Each number is 50 + 15 x the weight over its row's rms, rounded and kept within 0 to 99. Layers, rows and columns count from 0. The size before them is the row's rms in percent of the matrix's.

# down: layer 2 MLP down (transposed), 1344x512, rms 0.103, rows 15-23, columns 256-383
# gate: layer 2 MLP gate, 1344x512, rms 0.177, rows 16-23, columns 256-383
# up: layer 2 MLP up, 1344x512, rms 0.179, rows 16-23, columns 256-383
down15 107:57 32 51 47 37 43 48 46 69 85 58 50 53 59 45 65 71 70 73 50 46 84 50 36 51 51 47 52 91 43 62 39 51 42 70 30 19 44 42 66 32 46 63 31 22 47 17 54 42 53 29 43 61 85 44 44 76 54 61 46 60 64 64 38 43 39 65 47 62 07 68 61 51 56 19 50 53 29 58 40 60 74 24 43 49 86 61 74 32 37 25 43 41 38 57 54 68 55 42 42 53 28 39 41 50 36 34 38 65 12 87 51 37 62 49 57 60 68 51 60 33 44 47 32 37 39 58 48
gate16 112:39 46 33 66 39 51 37 50 59 51 52 51 78 50 51 61 64 34 55 56 57 58 47 43 53 62 48 41 65 53 72 72 28 46 60 17 53 60 63 51 52 38 48 44 56 25 55 83 43 49 66 31 58 70 72 64 56 44 48 51 44 27 78 51 61 56 82 36 26 58 64 81 35 39 28 48 35 71 45 41 36 32 34 35 84 55 27 58 55 52 52 60 47 45 23 29 44 20 43 48 28 55 67 26 62 55 42 44 53 34 28 75 74 43 46 60 67 31 74 47 72 63 44 60 72 56 36 51
up16 112:74 40 57 48 88 49 48 52 59 58 37 49 45 39 47 15 27 61 59 51 59 40 43 47 36 25 49 81 40 38 40 28 53 56 33 80 34 50 54 47 42 60 56 57 56 51 38 24 74 65 19 53 44 55 32 37 36 57 47 40 55 73 16 68 33 51 32 67 50 36 56 36 68 48 80 55 75 32 63 42 64 60 60 56 21 50 62 35 23 38 32 58 59 63 61 81 36 76 61 57 47 56 36 45 51 48 44 47 42 42 59 18 41 57 57 55 48 57 29 35 33 45 51 34 27 49 64 54
down16 112:51 59 60 30 52 46 44 57 48 32 53 30 42 47 34 48 63 56 35 43 73 53 46 50 37 00 31 52 64 44 21 50 51 52 55 68 47 73 51 49 51 41 31 43 56 55 38 20 72 61 25 64 31 35 20 54 45 62 68 44 55 93 16 52 55 72 43 45 60 69 20 35 54 72 77 29 46 25 74 46 42 40 47 64 50 51 62 37 48 46 78 50 51 45 55 69 37 75 65 49 33 65 37 81 48 71 62 49 34 52 52 54 47 68 74 55 45 53 11 36 34 43 82 47 38 27 62 30
gate17 090:48 50 57 45 53 65 55 56 55 70 39 34 65 45 85 40 55 43 69 82 54 48 54 47 59 73 56 23 58 80 70 34 40 43 88 53 27 20 47 43 52 68 48 46 33 28 52 55 43 49 60 68 49 73 24 72 52 50 21 51 62 60 45 51 29 69 73 64 47 41 71 89 66 28 62 47 46 40 46 35 54 39 59 61 35 34 59 55 71 51 71 34 38 58 48 45 43 38 66 35 60 34 43 73 65 63 32 51 91 68 55 38 54 61 36 48 27 64 44 35 37 53 71 50 40 44 66 70
up17 093:50 70 40 53 61 40 39 59 51 56 47 57 76 35 75 39 61 51 81 66 59 42 52 40 69 62 54 19 42 88 75 25 44 53 88 49 19 36 48 50 66 50 35 36 31 32 48 65 46 59 54 68 65 81 37 48 62 59 32 52 61 61 37 46 33 62 47 65 53 32 62 64 58 43 59 43 59 46 54 26 48 37 75 60 34 57 35 59 68 57 89 56 25 50 47 34 48 45 77 54 63 41 58 72 73 64 48 53 84 68 54 51 47 47 28 23 20 80 52 40 50 63 78 46 27 35 57 43
down17 090:56 52 56 40 66 35 66 43 21 35 41 47 58 23 69 59 70 46 81 41 57 26 48 62 26 62 57 47 45 70 55 54 45 21 68 55 23 31 43 46 44 43 66 43 28 51 66 46 50 42 29 78 59 37 24 42 64 58 40 75 82 78 58 48 39 42 61 38 57 38 55 62 42 55 52 74 44 42 36 43 34 50 54 48 33 62 47 22 52 69 69 48 51 62 51 41 56 47 46 20 63 47 54 59 47 55 22 60 76 45 23 76 39 58 61 41 31 79 44 66 31 38 73 57 50 41 58 37
gate18 107:64 47 81 51 54 50 49 44 47 71 28 62 50 43 77 58 39 59 57 57 60 45 81 48 53 26 34 45 41 56 63 45 73 57 70 56 66 50 30 47 37 45 52 55 50 49 45 36 16 23 69 28 34 72 70 46 51 59 52 70 31 43 52 40 62 48 81 58 34 70 49 21 78 33 15 45 44 53 45 54 42 47 29 68 46 42 48 54 57 59 32 52 68 55 73 45 30 46 23 52 33 56 53 35 62 55 59 48 45 41 74 45 58 46 26 57 35 40 51 39 78 57 53 47 55 44 52 73
up18 117:39 34 31 51 40 19 48 67 57 32 47 34 63 59 44 35 54 33 72 47 53 58 64 61 61 88 53 77 54 78 41 38 42 48 60 59 31 56 46 30 64 25 39 45 49 52 54 43 68 69 24 70 72 55 31 79 59 38 60 48 61 49 64 58 16 56 20 46 55 38 32 75 48 65 83 42 59 41 29 35 82 43 65 42 47 69 36 25 47 53 63 60 38 49 54 39 57 49 49 43 86 50 33 45 42 61 52 64 36 53 30 49 34 55 58 30 60 35 60 64 17 35 44 44 50 34 34 35
down18 111:38 43 33 53 71 41 48 55 47 56 49 29 39 54 47 27 43 69 70 43 46 38 55 44 50 82 63 43 79 70 38 48 46 70 61 24 40 49 45 53 59 40 55 33 64 35 55 79 55 41 21 64 75 64 42 79 62 53 23 47 63 45 40 50 67 58 30 53 62 35 62 70 40 80 70 57 49 52 36 71 56 56 72 38 30 48 34 31 54 40 71 55 46 50 51 34 81 54 76 30 90 49 46 47 54 43 56 42 45 85 60 45 67 41 49 37 90 38 64 58 30 45 60 50 52 42 24 46
gate19 089:27 44 43 65 31 50 29 38 51 65 36 58 67 37 32 59 75 70 46 19 49 89 45 57 46 33 66 54 68 06 42 57 38 30 43 36 56 72 42 33 61 51 85 71 34 40 38 50 38 42 53 54 65 20 69 61 61 44 73 43 38 74 42 41 61 46 92 67 60 33 78 38 64 40 56 55 58 50 65 60 19 72 37 62 66 40 42 52 29 57 35 28 35 09 55 40 26 53 54 68 64 42 64 36 48 48 81 57 49 55 62 50 69 48 51 33 12 29 49 58 57 42 45 46 29 65 63 41
up19 090:50 72 37 35 63 39 64 45 54 76 49 43 34 42 44 37 21 49 40 36 37 70 68 58 68 22 84 36 25 59 43 68 54 54 08 34 32 79 58 36 49 67 51 75 71 40 45 40 42 45 77 40 80 20 58 57 69 64 65 54 36 65 50 51 55 54 64 29 66 62 25 67 26 49 38 62 21 66 58 73 40 40 69 56 40 49 58 44 68 49 54 56 63 44 40 21 37 28 40 52 44 21 60 64 62 52 48 49 46 80 34 58 55 25 37 44 41 39 48 44 41 24 56 44 47 73 28 57
down19 077:66 57 44 33 62 34 40 44 34 64 60 43 24 62 49 53 64 78 34 32 35 42 39 35 85 42 71 38 36 60 30 51 37 60 40 42 50 80 71 44 38 50 55 76 22 50 54 48 55 40 64 39 50 34 62 64 84 45 46 84 49 60 69 50 43 47 60 48 46 71 75 44 32 43 55 30 36 34 40 49 38 39 62 36 58 60 53 59 69 48 24 40 51 53 50 67 39 42 59 57 55 25 56 62 52 45 52 47 36 49 46 57 58 16 59 46 21 32 72 52 57 50 52 42 38 40 58 63
gate20 114:45 59 61 43 66 75 48 39 70 35 40 63 72 50 53 53 55 51 55 58 57 59 63 49 25 32 43 13 45 49 52 47 77 27 44 44 54 42 66 44 35 39 40 66 52 47 51 33 62 49 47 40 31 42 58 42 55 62 45 60 38 43 41 31 75 68 39 30 43 44 73 22 89 27 39 35 24 15 85 58 48 63 45 48 39 26 77 62 59 42 41 72 54 24 69 55 48 53 47 62 45 64 41 26 68 74 29 40 31 45 45 52 31 59 11 68 65 53 38 81 52 42 33 67 72 46 58 56
up20 109:57 36 52 51 81 55 41 21 68 53 37 46 40 70 62 41 75 37 41 49 44 52 58 98 26 50 55 24 53 54 54 52 76 48 25 43 54 55 75 40 26 25 20 62 45 31 56 33 71 42 49 44 32 38 64 58 37 64 46 63 58 37 57 48 66 37 53 20 55 34 72 22 68 39 50 42 45 33 76 46 48 67 74 56 49 38 49 51 35 44 22 49 57 35 50 62 62 53 48 42 29 39 29 43 36 79 28 55 29 48 33 49 30 49 09 35 63 57 49 52 49 21 59 50 53 37 40 66
down20 114:47 15 49 56 58 36 53 27 56 50 18 37 36 84 38 33 68 70 56 31 72 35 57 74 41 45 46 33 39 42 43 33 36 19 45 44 48 43 40 29 42 30 30 65 43 55 50 20 64 57 49 23 52 51 52 72 59 48 55 48 43 53 73 28 44 25 31 38 57 16 67 48 59 44 40 59 46 79 79 32 51 79 77 70 27 46 47 59 43 22 56 60 33 47 51 65 83 81 26 52 21 36 41 38 41 91 52 52 46 61 28 37 42 57 15 47 46 51 51 54 52 34 55 37 48 62 42 62
gate21 101:58 73 56 40 54 54 47 49 67 60 25 43 47 59 57 55 69 75 24 44 53 61 42 54 57 59 38 56 60 34 71 63 48 20 46 83 36 60 45 52 57 46 99 39 59 36 39 59 66 54 48 47 41 84 60 53 34 82 47 19 12 37 53 56 67 35 57 54 59 43 25 42 60 48 45 50 70 78 36 75 27 50 75 63 44 34 41 37 46 40 67 28 60 13 42 32 61 32 40 39 63 61 49 62 83 68 68 48 32 44 58 47 41 51 44 46 20 31 55 46 34 56 58 63 53 56 65 47
up21 101:58 22 38 69 53 68 50 49 38 28 69 48 55 15 63 57 37 18 66 71 57 46 58 51 47 41 67 43 47 61 40 21 41 73 56 10 46 37 59 62 56 46 18 54 45 54 61 67 57 42 50 46 41 29 30 54 76 43 51 84 83 69 56 46 49 59 47 62 29 65 67 48 44 60 57 35 44 25 49 09 46 37 30 55 48 65 41 33 71 71 30 69 40 76 63 62 30 47 49 63 45 61 39 41 40 43 26 57 77 47 45 60 53 62 44 31 64 82 38 46 51 57 31 31 65 45 33 53
down21 108:58 64 40 61 73 79 30 59 38 31 74 39 49 21 49 48 42 36 98 54 54 44 46 65 52 63 71 61 51 52 32 36 62 53 51 26 34 27 67 41 56 51 11 61 73 58 45 56 43 28 50 54 33 42 41 65 71 52 48 51 91 49 52 43 63 48 60 37 25 39 63 62 45 50 35 53 30 37 44 49 45 44 21 41 72 43 51 51 47 79 44 49 68 69 55 67 20 33 41 47 38 54 68 50 42 48 28 55 43 42 43 53 40 54 40 60 53 65 58 42 76 51 49 46 69 57 25 62
gate22 107:63 70 79 62 62 51 38 59 68 48 46 77 45 45 41 58 70 42 55 69 16 70 41 55 55 63 47 47 30 56 40 76 54 25 44 44 66 35 66 79 56 46 57 53 54 78 25 57 43 45 53 48 43 68 47 38 37 44 46 57 64 30 61 48 58 50 25 47 29 58 53 54 70 39 59 50 48 50 36 35 24 63 29 54 47 35 60 60 55 60 41 51 15 72 37 49 51 73 55 62 33 49 55 60 45 42 53 41 53 66 54 69 46 64 31 38 70 69 59 50 47 45 44 52 40 52 38 47
up22 107:70 67 57 63 65 25 58 29 60 33 60 67 39 29 35 52 75 50 52 77 34 63 59 33 61 35 55 43 32 50 35 70 38 13 46 46 61 28 58 51 66 59 61 62 50 68 41 69 50 38 42 54 51 65 24 50 26 18 62 43 64 46 52 46 48 17 56 56 44 60 60 44 40 44 65 50 57 37 51 59 45 44 35 43 40 37 56 65 45 40 53 59 32 27 29 25 53 54 79 49 42 51 57 71 51 49 48 51 55 51 77 69 63 55 45 39 58 45 66 53 56 41 40 20 33 14 51 52
down22 100:65 50 53 62 58 31 28 42 74 35 46 40 29 40 27 64 33 80 77 51 34 64 34 42 43 43 67 23 38 44 56 64 34 36 63 48 69 33 90 67 49 44 60 43 60 57 25 70 77 46 44 45 44 59 32 51 39 23 65 42 71 40 60 47 48 15 42 33 67 46 40 40 42 31 46 56 53 42 22 69 21 61 48 42 39 40 37 55 77 30 50 67 39 41 47 35 56 59 63 57 36 54 69 68 56 33 48 36 49 67 66 57 54 33 48 30 51 36 45 42 46 66 58 66 34 27 54 54
gate23 030:42 57 66 45 56 42 48 16 59 49 45 35 66 71 59 38 33 47 41 55 51 53 35 47 37 49 66 40 54 98 30 41 59 70 58 26 42 44 37 42 47 46 42 25 46 43 48 52 49 33 25 11 49 38 51 50 59 35 69 43 54 45 47 57 27 36 50 33 46 34 31 52 54 72 56 19 45 35 31 53 65 60 44 48 68 47 45 29 68 43 30 67 58 46 60 46 50 54 75 45 80 54 38 13 43 56 47 47 77 48 50 71 64 76 47 60 23 59 71 40 65 63 55 43 74 52 34 48
up23 037:56 38 34 38 58 62 22 66 61 65 42 58 45 52 43 67 36 47 48 42 49 37 44 55 66 33 58 32 50 59 36 51 39 57 41 72 56 25 52 34 80 48 12 58 48 39 26 39 31 53 18 56 58 54 48 61 88 58 28 43 26 20 51 41 20 39 36 45 52 48 22 40 50 68 56 52 57 24 63 38 68 77 31 66 61 56 42 56 67 38 45 40 44 42 54 38 02 74 34 47 59 51 34 45 60 60 52 57 52 70 59 64 45 59 42 54 42 37 42 53 64 50 41 23 65 31 28 56
down23 034:35 45 25 29 46 69 28 22 40 75 52 42 65 67 52 30 46 46 43 38 33 57 72 12 31 45 38 56 33 55 68 46 39 41 43 27 52 43 46 63 65 39 52 47 63 36 43 53 69 21 39 37 54 51 58 64 62 44 47 67 66 44 73 32 39 54 53 65 46 59 54 37 41 49 38 43 47 47 49 34 77 70 48 59 62 65 50 44 58 47 32 26 67 75 37 50 31 46 43 34 55 38 36 28 36 72 46 48 62 79 61 43 25 74 49 70 18 39 54 47 39 85 50 44 61 36 44 58